Weights of a small GPT-style language model, trained from scratch on English Wikipedia.
Training: a variant of Adam for these matrices, 153M tokens, 6779 steps.
Each number is 128 + 24 x the weight over its row's rms, rounded and kept within 0 to 255. Layers, rows and columns count from 0. Numbers have three digits each. The size before them is the row's rms in percent of the matrix's.

# layer 4 attention query, 128x160, rms 0.0445, rows 60-63,124-127, columns 0-159
122:089158137140099110115102139121147088157115134111135135110102075129125122150131128124134180149124081164115107117112129132140115110078128106093098122157139165132137090162146124131078096143134102119116121120087120139117137129138114119139140161179115105149141146085133160150136150146113165138116154166115187117132129128153151097119146087145085115142141110185182104163137096158107131083156132094125092143137130088128104151110141122124122111115141124155160095152177103093127112118113106
096:131136117101083091144136157154144127129135085127179114112107178131101143128123149103133169124100134116108093143105126132122097105131151127119116088127146148134124147153152138061158117085137146130116107106149164173119166145116129095120104141113144182136140092121150089122129142118106099135154141162185083134147142165151120153146142143152153164136148141097109154129136172105135116145114129082170124082142147111159143120127091136138091128131125121128088116094108091113095106102164139
124:142107147130099110143188119174136133172138127119174136129150144106088155136150164118168145134111138121102148148096106108163093136118166085115201151148143110120104121151172118093103132129162105115130113112164144123107143161084144131144100151130152183106143132113138120114108110113110104116121151138147098130178141159154127157137157158073143162107125140089112146115131151117091148184127107160126114147147137143145154138115105119148115124141139126126108138166102118111120133169174132
115:103123121077110105158151136166132123160127123119128152112137124116165140136166165093152136102117161197139140108114093156145101146136156131124117137104146110118127172170104111147133128124149151151085115105153124158116118134101114134128144113143137130125123119155106104147111161137133102163163111171153156132189119131125110124098166159114132138080170152144141139153169136145151164127152115083144113136143179114134128143129145181139153135156138115113144127092068121174110081119163125
101:137122138146165140093125146153095172131108139165111157136095077144127128149101135153166120162128080117147121119134153123102123100138129165124110122132093119124135111122158131161134118166120102148112130105118118146128175132192097071102169103125165123114139074115115130154112111117113112096156125142106136127130141120122131126136120172176142117194169129128136117155127118114140101079147099131172094165129121137133127148130063103131158073127166138097128121166128134135147148123151125
096:150117104109075116149134153175097122140087107158162109131127158108122163124165183125150141121152138152122150134086105118112099090141120115147122087146173114151106161165123132125136106079147129159126130112149145173124155131111133130159102149080114155138103097091137095158132135094147113100164121177152115130108142116142092116120121110120170143118137144107200134107142173102112142150129105139139139116116142147100160124106144115119164121161112135130126100126115088087109079115135128
087:141110153156103102168110150133071141131174100120152148160142144132093185132113146078116120104120105140129151106136155102082111125124091141128134145099155095109105154163124148108142116118101114110149138111077104134130089137121141168180092144149153167134122139117108120078140121108064109135106155145134132137150156116124135080163158123100111116131113139097113144110173086141096163174127102148115133114133170119129106140125109131112098135120135077136132119132125104111140092157106133
102:094128140106101148149113104160132116136141092149125067134151155132144122107137139145130147132131119187087086155126109177120093139127134099114128132105132163145137149130091125115138162106137109143173111100160139118115161194118137126167127138138148167138118115113063117115129121149130117157108080204157149133151174116140117163144133131104102131131125126156162164171110143130108140145127098120159146113133132121139085120129128164126152107085112123159133114123114130124095127121188101
# layer 4 attention key, 64x160, rms 0.0451, rows 60-63, columns 0-159
120:097160112109126131104101082162101110124121093151103133142146168126138116133184114107136102149119099127132089121161125131154119169145109106125140124097138105133129144107120170141123148126134150150155123181138121138096087080155125164136152081129125108183119149128099138084107124174146120170120137159128189112135136186115135157099106133126123136150125168089122136150148128129145168143143152109153127103069129141147129124153110122117149126109145142126104146052154122149121121143100111
111:138104141104090129119128133114173149121143116101118087169158117145134122103111103152109125131133163102097082106147101107114123113094134152085121164140059157096129132164097151170154143146089139103145149132162102138163144159106141067151127104165172141120131149116136173130158115132110140122152131171099125141121180127128149080130142131118116128134107138120118132179109101102152107115111117134180111109158119101128098110111151173173120113104125124137145112159131122156110149104113107
111:139093166102142108149130131147175137138046140112121105161127082071125107141083146149112118137115165165098124101115100138106108147092116135118098106132105177113136135104118112188166160126129153104169144126137142101155146130105148094091106096125135130108140120158142147123184115144147155122125090151120118124117125154109104131102147088126100117095111112131113128148125075082088102146109129144115117092164122094125129117130173162099139129117127124128122099138142110138120117089117132
104:150101111149120098154120130156138113137134147089152168117150131112134144120115143104048111117141178104119110115117165088124113137135099088150138124155103090103135115156141190110179113148133127102149165141124118134108169117110161116126133142135136111087152110134146082135142108167145143139127126116096102139107135117096131146135133131116112144168157149084156133163124149107084185072109140102170091116152136150133158162105110140133144164139169127157127104136118090111147142148128124
# layer 4 attention value, 64x160, rms 0.0453, rows 0-25, columns 0-159
108:136164145148167118154183116151123189102166129144175124117144114127144138114112130118130123139142167132148131142128108115137094125129130130109147125136114112107150160145158126077137103098068167149145124136137175128133176085092134092139134100118092119150104174164150140108105108132114103131130142129158150147107153170134105140102123137123132130090086153087131097144174138111158145142116155112108147109129136147114097159081124112128110169166176145097122111097106105136091112130093140
101:135102135144100137147087132154150122124114112153160165105161182112097135091129109133165150097151173112138132121121104132115070125095131104125133143178120156136108155151125114110143140110122118121168118096137167096150157095109127106151125148106121160106113123159113139105167119197140153124116104113113091127130107148135147158162122083098143118095094136132150168143147128071128148144127166154114140143131161118116125156099139115155113143156145116129085104126065122140102095099156144
099:162154151108117148110149101140136130138136130134137139127086094076178124104141170143115133110114134160161102157128131136158128116099135141137144148156136154116135124094116123161122123104137104109120117144146146121092139163114100140131118115097134128098140093119102140133119091121081179110089088137166137175148089155144142096123121123158116111132146149157128115152125156142117141135153095151141184143076032148169108090113119152122128141116118086153129141113132122143164101142088106
104:116136142097167109140148172099132108106136179143140113149112119069170159134138184125112127122130160110100147160134141130091128145165122111145138102116153123149151157157126125150157102098143147108140128185149124191097114137106153123144143132099106073164136154153123095166097139106153144078112128157101131114131104116151128105059121124143137114144159144131110163149151122133112125139140121107132126153113104152149138110113098124136136131119146130093077116078086102111161140123110148
103:123089109160136171111086123082111139094121109119124142135110155162133130142111112154085124160135187089126144155106091135103148124124145090081099157140102156130123124122138108134106098060148142116126109124166141154170137117104160124077132182116105139149146128161097101115148095170133133109142096120153147160108080133144157179097127127116118134089150129131151129138135144117124148147129134102142122117140150136106123101189168129112122114104104123150170133106149149160112158129132128
109:159143131093093126153133154092162069126140113114102150112100100139165105158125167126111095125137145118143101121128156114165148115132120099146071111164117114169124157123083142159128102148164152143120171141115114160112120120120133130104102106134144110124132120160124116181123113115115112143107144114112156133139141109107095111099099136151108107118125184217141088144124111159128165140122162114151129150149119157175116085109116128124117179099127116112122129140138089124100171143118123
105:138098134110115155116168167091113092095119149150094094061141109137151109151143164067114133127134122091101088132105155139123106066147125126104116149157117142142103137121128122144128118163139142145142150141122080127142117122143132128124145142150110094141126090107132096173127156140094091141119146141142120180142155105146128109092121102122144132168140127134119125103140097169139100141130079175156129137143155139151099104149153100110123111107123069131108157098152128131084083154152124
101:125142114063186103129104138098103147105127152154142105145127131128117163100169132163169143138161125102154148107152124145086161181146146147112116124126123163156124162108082138132131129129074137138145116116133151104113164100118132090118111064123137130126125164132108140133115115090107145141132167075127106093107135127123122125102198133099131094110142115139094119143130141104128114170117116116101146146121136126095140130135156134176193078094123118110130129111151146120132148151116138
104:128129125127128107145131089180131176184115141145125147165123144102109102147111099164142115120127117144108136092091083123109106147122069186098121127101170138114145137115165121125149133086150099159151089138132152130096146138135140119133099128143101137110159166067116102094103126120144157123202080097135171143146104123095124184144132102123161118137150110100120123126125113129134136121128150126138140151119110122105095131145149160100117128139120127149110132116113150125070118130128174
088:216130137120126115112172114159126140141118153088138111109117106111162108124148185126131117106139133118137152106089157124150135124125121123153115131133110144102122071142172145150135148153138142108081120133128129165141154159139131135129114065153136130118126120128113100138121142112107124104078160126152118104077101132108077155141140129131077107124147137125134098152107099091115103117121128095127145127153123134118101140172178142171090118113129117097178115118123088092107146178145108
108:171118128147115130101107135142118083147133134138095145120173123116150109134140116156175140156129092122146090135127157160149136157126117122142141099139120039119150154122108180167090106166112115159155147121115150159104133073148125104107149120135159158104165109105141119108149135145130152133057141136144125116128163142120072122147089131104127103151150176120137129098126114160129126143132131152092185130133119121138110097153087125100096115129158116104113146127124110108129129098096117
097:124100113170138136172112085132151161153106119188122114097124130131174089117120110103088114154134140192144134117130123141116143137110091106133153134134111108141113140124136144067127101162118115126128117123135140093131120141155094121130145128092132092094156085150145130150124105119164158149140113116162125125156120137118193127175159132087103158118156096127117148151145142121094127117118133096109143099105150116131124107200151102156139172130161172102114125150143128170133141123092103
103:109133096160102127171167116135135131093154143094120093135101124146113121169129171157142109093157126139140163112129119106130151113131124171105116144134145120100148123096158190111174120111113134121129097122076126120094135138148080121162136104058114113152161145086127096111158134094171140123118091119142115129122091139129137113148132112172153116121103089107099113146155128144129117137102064157148096092154109114129158111124106118106160105123114128150108159100116121130170143098140150
100:165100133127151171107152152114152130081162135118127113131132163141134114142168159119119098096119141121103125127079134121119131110109106117117130142124150159173150139097116074098101141097203139152124128138117098132136155168147073150108131124074102123112169067100123128114139117118131114164151114128144111146147110129102113130060128148114107109133107074129116129140144116161105093104142124121098107099102118148093140139164103164157133109140149133111103153094122137166163129128117109
114:157135145127121134133123127158127122141158122120144134104150113107102125165145133094136125149128104107143091132140106097159125131121128169108140111072165113115123105126126116115116128102136124122134152099144130161126117108161133170099121099107151151113127166098170124126122160135149119156149122141163123092147180110165113160137144203109112115105097144081094093136101089160117124125099153073098156125139194208112143137141098115144109104156127101136124115117121109090118170141136116
099:114095126135103112162122136127145130123132133120147166108084140146166146124106173125090157098168164107145125114172172118146184126134115114104106121180142125145124099124124153134133120122122145131122162116160111146137092131080131126172120128153191142149125142118106121154139132131172109104102110128152100063148136102166126116151141156133117068134086083148150126113113130085120137148108103101155111155147145149150108157130126086123080111101115116163158125149127174126153121146128127
099:109146128138130139108107161175097117099135142113131113141128162158190167108150138122089123105117132158163146128109106143145130085115132131140134100125117131152067174138137148107174138163161172142130147136118147113112125136097111104115139093169107140102104135148106137118145094105115121125088098143153149136117148103110108167155137135112148133141125131122097108125160086096113125156093147169119177116097080133138098140116147166102083127145084130161114123142086154107130115133160180
102:130116082145095120135108104136088150079129134110153099185141097143130142156172132150140156158110147153134123131152096100119118088114134142117128129075132106098114152098121109135101077106134124148137110143090112160182082173140130135156109154125141125137147105081094106115110156129100121104127109129164133179126125153135084146134133145122112133141087083106127126119082123128141106125123108086175154086107124164143121109095160119142137117091153129141147141136164152086142129130125098
105:139125114188169147138128141146124116132101146169108102179147133208110129109137103183181164107108143146141098182112163128094145099117111133085127088121188141119151102117123130126098140119141108125153108123099140073144130137108108177129115109143106141127134089107114101143146091139105137136150167091104113133153068109120143152123097142148135119143119139143142139155095138137115168145124096114113145145116130115100161132152174131126118094140143124120136107148151109147134123103141125
111:143129085159100148145152129113123132181140141186135118111148145118132121147118145134138105120124156127098143152135142146121101143113148107146097141127157115105161063156118170110129099091190097119102142120061097139149104140129099152149128129130098137094158175121152147138128134127119083155108145129098124126149131117131126144148109119137125129159127178131131157156128114152121176153101130115142062122121110066152142149078094114119099139134145145131119115146114069123155152092133131
101:136095129162163125127133106100094130118096109165131144098104103163135109095147132137147140134138140113158139119135125126087120098110139122123154104111113146094133109104151067145083128151124148093135097126122146143128108093088085085133178119121142135121111123128125079120132100127093140107139154132087121104130130144127132150131147113061132118123080170137100065120131150107108104135151098081145173155156139135106117112122194136191113106133108133120132080142102123146112141136115120
096:120159093120173141115176146155097139099104160064106151137171129131160151116139122115130136141144172090169149115118105089098082127132113155085112066100137143167104146116119127102139105118129135146121149109086150139126137101122139142147144092143142104148127127120128100136145161108166117096158134157107161154123130137133129134168085135098164136128118152129155118148123080140132134068096069106150120106128099122089156130140128118143112117085121164147096102131131126115140145122101145
097:075076099130105110150142173151161112107102156204132097147169131131128122110161138159154122106139159097126108121155087143121108139124125146182113148114136170149106126125131164132116116157128116117143132137165127139083140110100103088175149132155096172102143102133114127142118108098130159139178138132134093112173109183108142134125123146117141120133119113127105103128111138126092129157138176124120151146175113111166146119112102118105139080129115137122141113138084111136122151134166159
095:076108160105138143147136133089110094114133141102123154119153120125155184102126136096116131126082113086147139159150125132099104105117119131096124116170102159158122129151112120098149123123119128107156100127091100157206161134100095125129155187127156111127134139111163176132128129122109105142139096148106156134118156094156111098142129091139141147123144100163148154158161071143118095139115109133142130107123097149112142146108121151176097138159115124137178123137124110186125109123118126
098:091151119107174130071108093113135104164143089160145113115146143176137110128155100096159135130136105177144095173126133154125105142135120132112132073141171122114128110113090144137123095107163126125111090102129134143104140099120104124132129124113121102133134143159132124093150112067144174132099132138126147128143106129103078142129144122119142130098167149104126155100172115159164142110144082139088139160089148144142147152094126125181137154136139143086105109114170133142130165120101145
092:154125134095123136121129164174131120130131141157181115133148084129092110117151100120136138121148133140102095151142135200136119143145103101127160132092129179155169125131123116125138170131128111138181126139088140139174121129112143126090111128119150153126137096160109156114082111118107120131104160110112134073087076184093096171110106151155127127120127094101093092140154135156113133151125151157126161103123137128101150147132134127106140085156140135124112101101128109160124136129076133
# layer 4 attention output (transposed), 128x160, rms 0.0553, rows 0-24,64-88, columns 0-159
095:145142091129123148128103144106118144108126085108134138097146149124122134151164105127127132141161126109111151157153096096147146086147145087143106113067113111114112150108134094143158099062117174120112144088118139106142078141102155132130143141137141176116163105122146091134124151117125076128161120156154156145106144110125092098097134145108126174116110135159171138118111129152104108111088103103121146112145109136076131057098132146143139115083141145118133119155136112154152113145160118
096:146128120061167156125096107106123103114138102091172125139140141110151129113180134148152138094141111144126143141123116132123118112131133141165139101121153150106088163163129150081138116093132152144113145101129159119096117099097121160142158141089144142119133136128153080105127109148133101116117126143143115155108123111120103138143153152124148191080131132087115116156129123131163136107135144111152178128144107149130097136140063090188146114104164196105126123159103098120120125115109128
102:145099085131160173092130082137176131111109180159133118149130155159127137150143115143119103184100103132143118150147147160164156164119126114121142110139127162155100136109111106168141158127151160124127145150087115107142113139128131132145130101099110096147130138131132124094087125125116141156124100116119118105159142130127124140084143090170103121135120135109072124147110128180120162123100150102144136148083096082139068129100086112081156119149128158108098109106135142128151088145122133
102:126132118130102105098101164135144151131137172144137119114102132119155152094103120145135117093170132109103157128112111132106126126115092116119117115127117180129136095150116153090121108145135132168104156150110159124178133118092118163176095125163085144169132166130086126122120131143135137187166157112090147129106104149145136117104107114116123122126117121137123165117107151140108155116084178155114133119081141089090132129110170153163094148126121134143195074127129129099163130150130144
097:154140108141187140105144085098123106155168134109082101114100106161133140072110127150167142143112123125186107153110078117153150110139128178151142154127098143130150144087147102100177118127115109157165092148154115119090121114135119130137162148139092156147129160155126130135142123126167117123113133144137140088121147123123161129134114115136109132115106145116112106058143147122132105074141167115176074123110106091127131126146121167133113145116131118121107155099100124163135127093133120
099:158128145127129108118163147121115117143120134131092119134116096140123119101147104096113110136133116108144162163121116135098130173126133122117129147170067152157110083099136134177143119128118143112141125084126108109121138164118136120126147109127095092146164130151110136102115145101081123197123142108074150093143125122127150094165094118138141128136107152126116117196155131150152118155126116120133131121079154109139149111113140117102109102140074117221112138126161087108109103100136123
099:188131136154181126112169114119153101126117142145103073125124118152098112129130069123110131171118172108149124205133123129141145141114161118105151111105127111152139109121111135147131132166121150093152150150128118116159154093139167120153130124125121117119111171124098150141110128178137119163105148137118145104154111139138161102102120086141092131159196159124091090167130111127113140166096123146138125150112136109159130097151106121088157087129137112143123096133167106134110113139108122
104:108093132101150137126112092100154160097144124143084131068077141152113142121104115123152114104147177119079094109106143090099140164122146117117146102155139147132139138146142117164132127124113083127149103150119168170104109105123156162147130108145135124121134105141111124174106138157142133147097153106131075155154112148119128126149097116116132099099153088142161143167173117149107118118133115104091152138104121159130124171107144150120136138152104090178148096099131162119110084150158124
096:118154105146096149130089133129130118123113114133163133141136178120112169147109150133120097135130143163166142143155109110098155100116101088089119132090147164166132173147162118125175118133161158142118097121113146126160160104117138115110117113142080110117106165132100108108150120089149158104127163135167087125091129123110116145096146167116127119086132158145153158128120167114158142151164135157116117137178092110163162146143117142114129175129138142113118113124120135173176112110143180
100:159094117143116121104100110138095182147110167137142099141139105141170113095095104129120117123098177073123122165100143195119154123111147070109164104103131118160128096126129147164123128134093141136146101139125120103129155151134131126098097084137111121140121178141150154106154110128083145107118116113110136101114167113153134127124121110125131076153163167152122145190147137096142148100109114150141106130128121170168151139110124131119114088162138122137151153130076141134130098120123138
088:120075125136131117145095143092098141143126161111137121118094148108111115149143120122136083079135133120093138141120131124103099156138129096139126137103154136154118075129157115156116140125149133138115133147117120097115097174090141100113147105163168158123141157148141181139132129109145101102104135123128174119156129134091092118122088156129114170138095053155097125141114156095103160153093109128116149147134090107138142101179081090130097150108118164119092134100149146103110158143117122
097:106138141122139170156096150162130125140076171100154109123109097137186140144174111131117167091111118121144139102103131152166126168106123093153138100119097120166118128120141155139122137142123088123119146103165112088104159124116087125094148067139149144105154162118151122154114116107142124118124093139153115108135139113143148146152064154106158169115091117129144122170121093107128116161145121153161137124127143121134102138119093136099116098155119119158068127126118120095114129104132179
098:097143114167089117138138131147103127116148157111067175185131132085114129133120135139123116185095101123115127092144148146138145120149119104135133163146107117145129143091167113099153099088121135114133124113106140102132129128078123166127108161117128108089133108141090110118120148122122110123138124121179136172103159115100134127126141165147108099159099148179100128112087122170140124151125139129106114132117131122117185143141183095100089103166100137095143120141120141147063131104134117
097:177118145172133171137110153111121167108084172178184113132136106147126127131090152111101162102107163130115100126100177136169152105074131123111130120131124129076139104114110120148110131108100119118139136116128134124128128101066116146159096095122113138154156124137122166116117147144088130156112148142155148113157128098123147154109124121137117135143120133186103067118121104154140165150130115156133094145110097124159129137123119103127100113096158167110099112124122140117159085166145133
101:113158104166075144171102154112127154126103108137107134144165124101080102137077136053156118122145133148143109074092132114095132128108148136119158165101161127081170112188146106150107093132138126135135107130143130129115132128104110092131141098136099148135149116168139126121102169136143139118096098123092093174131132136102132140163135144166158094154115143180141114164156142108140115100147120122103118139112096144085155145126148129150172145136109097120123136120137118139144128104127122
109:076125126112112126143132144142113098112149137087115172121137166131111116109147146153153117149075124132128119121132086116130122130183140139151137108153102120120135093125114087111094170090163117144140136092109140150095150155152080097153154116156102117207151131071133116100093125144093111156126112089114143156150153151148156129132158113150104112146164154104114117178135114151139099170120126129104093159112127138141152146134137160145100106146122128121146145127102132107094130113105074
098:145101121138124090112137146124126096112170154108134160149120114124152144117122127128172128119139119124089120133145095142119141111107121111088134126121114118096097135124115116079147139188075148159103113103112170176140118132111136143107105132091122041129087142150096134132136125112110144131154130119117086141116134147173141108082135122118104045105128147114135075154113145159153179139125188109125151125118148127120102105134135132121136149129140136120143087136186143131153118107115133
097:142114169118116124090121131099109145159127131146120129114128103138115141161131088071120152155085113163143139107144126139146161117136145126127110158113119155123165133113132124148157104145117166111137091133125142153155112126101122072147142092129140150134113104121111148072150127126135123136148152153136161132185133164154177116138141115176130098103132127151121096154135179097089111157134105095117137100134076110131103173129076098130159177077105095122151167125121137118107159137155122
091:139151078137115175156088147116122138129154099136108115097170141154156155104139149112109076106127119127167159173114130124133136173156089088138103093147105135107086133088121141161109133081109109103104097136153143153076117121148171134142130158174106123129151139090114116158136132134162139127112139154160094137150116148103113124115119178114122092114104073112110118125088098099115142137132143131163127135166139147114156142140151098121151124138134108137154088147099100136158132092113120
093:107134070135091128137099128138130110121124106084184104122128125132150128113144117119157156093115098161156137137101120133164144191157115112097125125143150089145123101104136153116167145098149178166127083106141136081126112158142126159126125121150117148121155171129129143120139118142108111106112150156161108122143107122139096131150124136123154174105139114117102132115089145137153058130142168131152100102154127097109148121167149142170125116083130101132077089159082111133120156128132122
100:162088090148138142136120138109104163111148097103133117088131123143104104091119112121177095165073177138156123140138099123143109141107160151106125113159105109123131119104093155096150100120145086155125095149116157155159162132151137106144134102123106136118154151093108121135109145146145136106089148127121132081117111130128154101136141127115125074106150092122143133146099112117103119134160082112098158145169101195161107128152114135112127182140167140114134108115136132119122129079152087
100:108154093124074131129105180140114123119128158148128146103129152115109160156136130098150093125105145106122096115102131112118093124135099121134129143122117141114146111114133116157200099141153109099159091127105163166141140109142107119128127133141106151126107141154103140120140123097164135208146166102155095111168147082134108132116139142158114097127105117141109130184126129133111145135140106173125181136131164142133175103132114100170150080127100110130153143133149155093102126098083133
087:136155114136170094085086116098079117113132091166178106145095134138148123149172146123133084115102165101162165144149132116131124103110091094116151154141128107135156149133165122136131146139113115112108147133116169142135127089113137163096107134110150116143149136091158120120136099149142118130107131140104142110133136150091139139141086087078143187103133095135129112139143136142160145174128146117147112120127160124154099097186136179129096160151157120132112093149124084147120148139129152
097:163086117164133112116146121125082092157101122171105116093135139161174123151132095112157135140131137086128089145106162128178142104118162173137150103112163146132115132121104130086159109139134100145141158161165132115164125053126125130126094110110123119101115073150131145149123160136135155144062147118102124134109127153169117112125132111178138125141121141166134114134127151128136120116167136142112125100129157112092109126112120116133148134109178145104165156138143081124108143135120172
097:146102130122123130104092126142143137135074088119124129122114159126129166136125157122152130104167145125155170069132136095100137159122118096130115156094097110151125162092141117107151138104140116146127073100173144094109133133117091137132162139140106155067123139125160115186139144105177115114138094109160118157103152119139123169150119149118119171141093149112131134146137120100140138091103121127115102155157114098122136117111155097175171150139140118155098110070130150092151147116132148
107:133150107137125159145083134146122136151137105119121152103135143132176083133150135137128132087105150118108131144134169171119094107124139091087131095124112118108150141142112110118141091128105101151151148147127108122131091130044109151125157107135134144128137162125124167146135098126096148153096105164137165110166118133110147103117145124129119137061091181147133134107119127101130127153098098129081156104128116097145160147110162121144116127156165156141167109158092147183126147093134095
108:115122120099136146128076146107122117127108092110173158148159145144125110152145085142154113163118150132156110166139138133119093175143070130124126143131110121123083131104093152100118146102113136108163121092076149126137123107117125136119148082153091159147147161124133146140134110156149145143130170155143068118113085117147097139124122145092120121097089124094137157163105120125128116142154102133099189130163150130128135135093111121145157129158172156111132113126113120171182133120087113
099:144117166117126151116137125130125130112156146124138122160114146109123093152149115110096091144146108137130116110104142145156129100086134104117101121112062126165147165120128160149172101119128157138105121107143129105154149122164114157127112202100141120176116147138121090088137131110084178155135094137110152177121130139146145140143129113143174121186117128172160141168105145118118137148129121127126131104109105085133108121095107146121173085065146153163133132140150088126131130129133099
106:149162136119096154114156124072123122154105147119150104122153126151129164126157088150093141116149118108055124118151160121130129126147138120155123152128079119124131134138127131160097128128154163112100117142140123131162097136109136161142154118113132090097114105140106128161105137120156100129138084139059188128125120153157158109084119099147142171098141161102122133150131117106122130123147148107138115153106103102146136076163106165134134132143145143148085082087155098111090151109159125
108:137136125145151091113095119114146097136135080117119123127124110141145153103146094171136138132112112137159144136119119110177152135111113152091125125116121153107146111049105096093165096134098134178139098146109145128126140088157163144152124131146083145135191147152128132106183141172150163104125162117153095113096107110144143118134150135161103173078130126130149137118127115159130096141176163070151116132126136111107106090147144124132134112091101151127123148131118122098132135104146111
110:148111124136126104154162151094141123163112109128079120176101176113105128122121120170123108160128125089103152084168135141109169090118149107114132140127079096132133115133142141151098096113154121135141129132179113112130109199136111134146138158163128131105125127137145144143118093119128134147103133106082194129143151131159137140127094138110126148126126146144078110178129102125146098133105141107131135114092135098105142110159154176091127132128135104177130141112144123185111105145177140
103:138106140100105140155187121111127108130101114152079154117085132109120131127153146149102113135081183112121138113098121113124129162129099139139112101127181127138119147128164096145107117179189139143136129121174099134113131116150109113141140130129161060116119107121125119129113068115129111137095126109106157147083134129134151104147120135196110096137150100172102138192136090129090129130124146120125115160131138114155112106145133124134129095119106122078125117100157148110137106154139095
108:120114141137102146121096105107087152178157147140141104107168145127175123126125142127127137104163151135126123132123143172109134097153146114144115132151119115091102093137151119155091130135090081179083137067123157123160112174118184168162159136145117134124164161116114134150120138166153129125117089136126075105144131138168141093151139159144132069111121136110125159146121135140091086093109135124117138120123137102129154109120137122147161143128133085171162119131080135119116113143141114
104:128165113139118154097090183141130121135152122147193116118116134147131126137064120119118158128118144135115086139112132136156116092135114113120105140103148155125101140113111138106141083110100140124135105141112126170125155100131128115086103151068103125103136159152125101157187159127162134141178164144136091162135143131097156125160108132156110194120126110110140172090103126122138159124165132121145121135141117154151114156133098102124100121150159140110138110132115124162142115104082180
093:126139126143120121085142132135105129108131164102112110107104081153106110123125144129129123131175120107100125129137104150169171102114133129126162130113080121089145129135179107171127136083132138109092132094156094114154155138144142155170126166130128148162140096167167140118124131151113166114115110128143153140153118153129100114122109135138076084127117169150136154204080158112119107156093078128107133136136139126139124100137142099111143143141141131188127121135136102150161128163116079
117:132118117094142149152143127158139127171099116142117139138127100118148109145100186143120160123153159137153104170132138143161130111130165121074134111129175061135121169142164166186146162114143108127129134166144114136102102119115140083142129136125160122121107129100108127134125119137134115156142111105166107142133156097131125155121074120084171094122145133129132144149109137095154133137137115111171135143104131122134123124091112093103130105130145148180077120084133094073113123121086096
099:096147096120137150139135120140127166124122136190125166129101103082117115148137091142133117127097101118116144131153123129124157131139111132128144176111121129149139113098085109098150140140085116125103176128157127115172142166117131204148109141141144141155177150123091127125143097130135123113129141112184129119116128142112139120130163123113100135081158120107126130149160080104107112130114121095114189133150147135179073131158124123135151168142127149130157107124183159089114096099127142
098:155130121153108148173177105096149109098150162134146101140144131146105144107110129122080148073144154082115128124108164122137085110122110105122109129152146160104090106136082110101140117118098132083110140128085116136145103116093119158135123118113140162119135136145114099073115172112122089129115124134093119129164120102150119138130153081134119132126112087127074079098091125115102138134154115093183139130155127124138125147128084108137164135153153140090166124119096132151159112122161130
100:111123177171113107153163118166156115171108148165152074126133109159107133126134091194145139127143161097133160134125137136150154071127118112124115122129176135140157078127120120082130123123139161178085153142143110142136145114115132128174122114125120135179132102159152127107155130105118130161141136072131144156102127117106135128102144132148128129137134080166123135178144136113140110119114118078148158124101118093118127120139100089147169102132133116160110122150161143114095125136149092
114:169156148126134101143093160108159110092108146155166094109144134154094089141149172129130164133129118151129119137093112110158099110101138139167142142079128127116180141126176101114132131120150119134141135139150141148063141093147124145140095122116121120143101098118149150130102153107113118101117112162193126108151121112158175168137177157098098113128115138154133130133118135088135121111103095153124105113148134123087165166118128086144100130170093134094122142142117097151102120119100104
094:101098103132154117140132130124152116105123132125127132110130164094134127140136153112102182175151104155127133129148172143135100140161151151177131121139147112151118169126144118111137140130137109141124146072119129126146167132131136142128124122139123144117129122075115063156100089108104121170117119154138106137172128138187132171177101137124128119147126165103149123180136110104111144093103168097096144129127118103095082138130120138147081131171132168123134165132074167105145157094125114
106:121105095125115101120141128182136136130160120122134144163141133132133133100124128109151121119075161137151126175078115103117161129111118099113122128110149110153085145145141117154135111123140136102146138099104169152130110145106120098073080116105115133070106188169144161119125137136118098157115100128155142130148135074143136145120109169119160100087107133098129100156083108103148127091174124147115132128126121095115123141110158135165089103154110152115184147164157128128128149155123163
096:159121142176114120132094093135149149088110137179115127144146127153135108088129086087131125160156129140154152114132148128167147121119126134156156128106139124147125117134096134148129090124096145120148119133112134156119150130121133119155101113079134097093088125124134082043110183194160123113131128134161111121124138159149119112121127110140068124145135069184140116134136126144134138148164128123162087128156126145145108160075133100156108128146124133091161123132100131129125148106130112
114:097134132126117158178119132103103172140118175154148104147127097208121135094118113181138119147130154106163130145119117155131108152141127112138087116109160108118149083131152149118160151153143091149103090107101096092098139150120165085104148121101110146119126118138125098102165122176117143122160140110117078136108129119103128130113118108122166103132141071115115142145126150148096124143090131088131141092135132114144133124111101100153130129129119156161127099097113155102143118136176081
114:154156142155100142143146120107133162129095142139123121142124142132107119116150116199105114145103134101109103093145131132111095186112134100115095144168108117104134069150140165104153158111110136123115109137109083078115111145094104103117096140155139150122113101134156118088093093132103116148126152147119190134110151141129124183108101116093118155167111135085100110141131143133152087138092129155155105127115106099101120146188142136169147120121140142130149143126108105174136141144137105
096:143143115164100112135076121139085117108157120150133129090107098158127099125131140124148120076135153149160147081123121093078111115125134117177178128125119155132125144125167146156121113118109161154167101133165158146118131120174141109148180099134116156162140145114108134153133105162108175120141109111159113085099094124102116134122175142126137135100161154089153125123142104146123115140135103081122160132141147103125155078145135161142179110136141155129122102117104103112159157116103138
099:170149120157122063115110095108087098146089156112115115123107151150097124110093118105134078110179123134151141117126134137141130137103123122095135151119138171087105129095110114119168120118128153106128137152082122126096126087115134132082084068122128104089104134157124090148137155150149118146157140140130143134157148116135111082120152132144157124127162163139093115158127157134130145120125151137090135120156142176121148177167148120164122095133148100119127146137151128166142139080150157
108:165131133109123152157132175121125126063111192137146111127152106146133106156118123137151147144146118103131136131122138131121106183100147102180160140131137155117123156101118136164112128150085102152122116093102139134163137132118116115136125155116084184160145120112141121138100088142150131177157120067143085125110137110133085121108126129101171141152129098106147095175095121143092147102098141141156105105145152109139129142075123146100092133139153131126120094141102135093139121120102155
098:151105124150158086191153125089120115097162099090080110106126130112128130115097066123111127169095128151137120132156143134156141149143092185100123152155103116159122092137079152083106115151128172109093147083108154090115143132113081130103135101178117153121129116146122122131113124131098125136143180102120149130121097122132141128140116112151092136131140163154102143158102141170157095104155159129131121141147149113138117147149125128170132112110103136122103116104126130133157165106151149
110:121143140128137126087111150142138103120080127111175144103107164134135126153165143143139129116129125140127185114157134143129128118129136124116141122147126104146121138103137161144160127136142125168096093110132142109103146113125164115154169150078101124070099112156186117108116129104137094134137110113142092099140096100133108148161116154135211099127130149072145097106118146097147139109116145119138130145140135118127133129133093177089152112133133141077125079114108106059087126113144129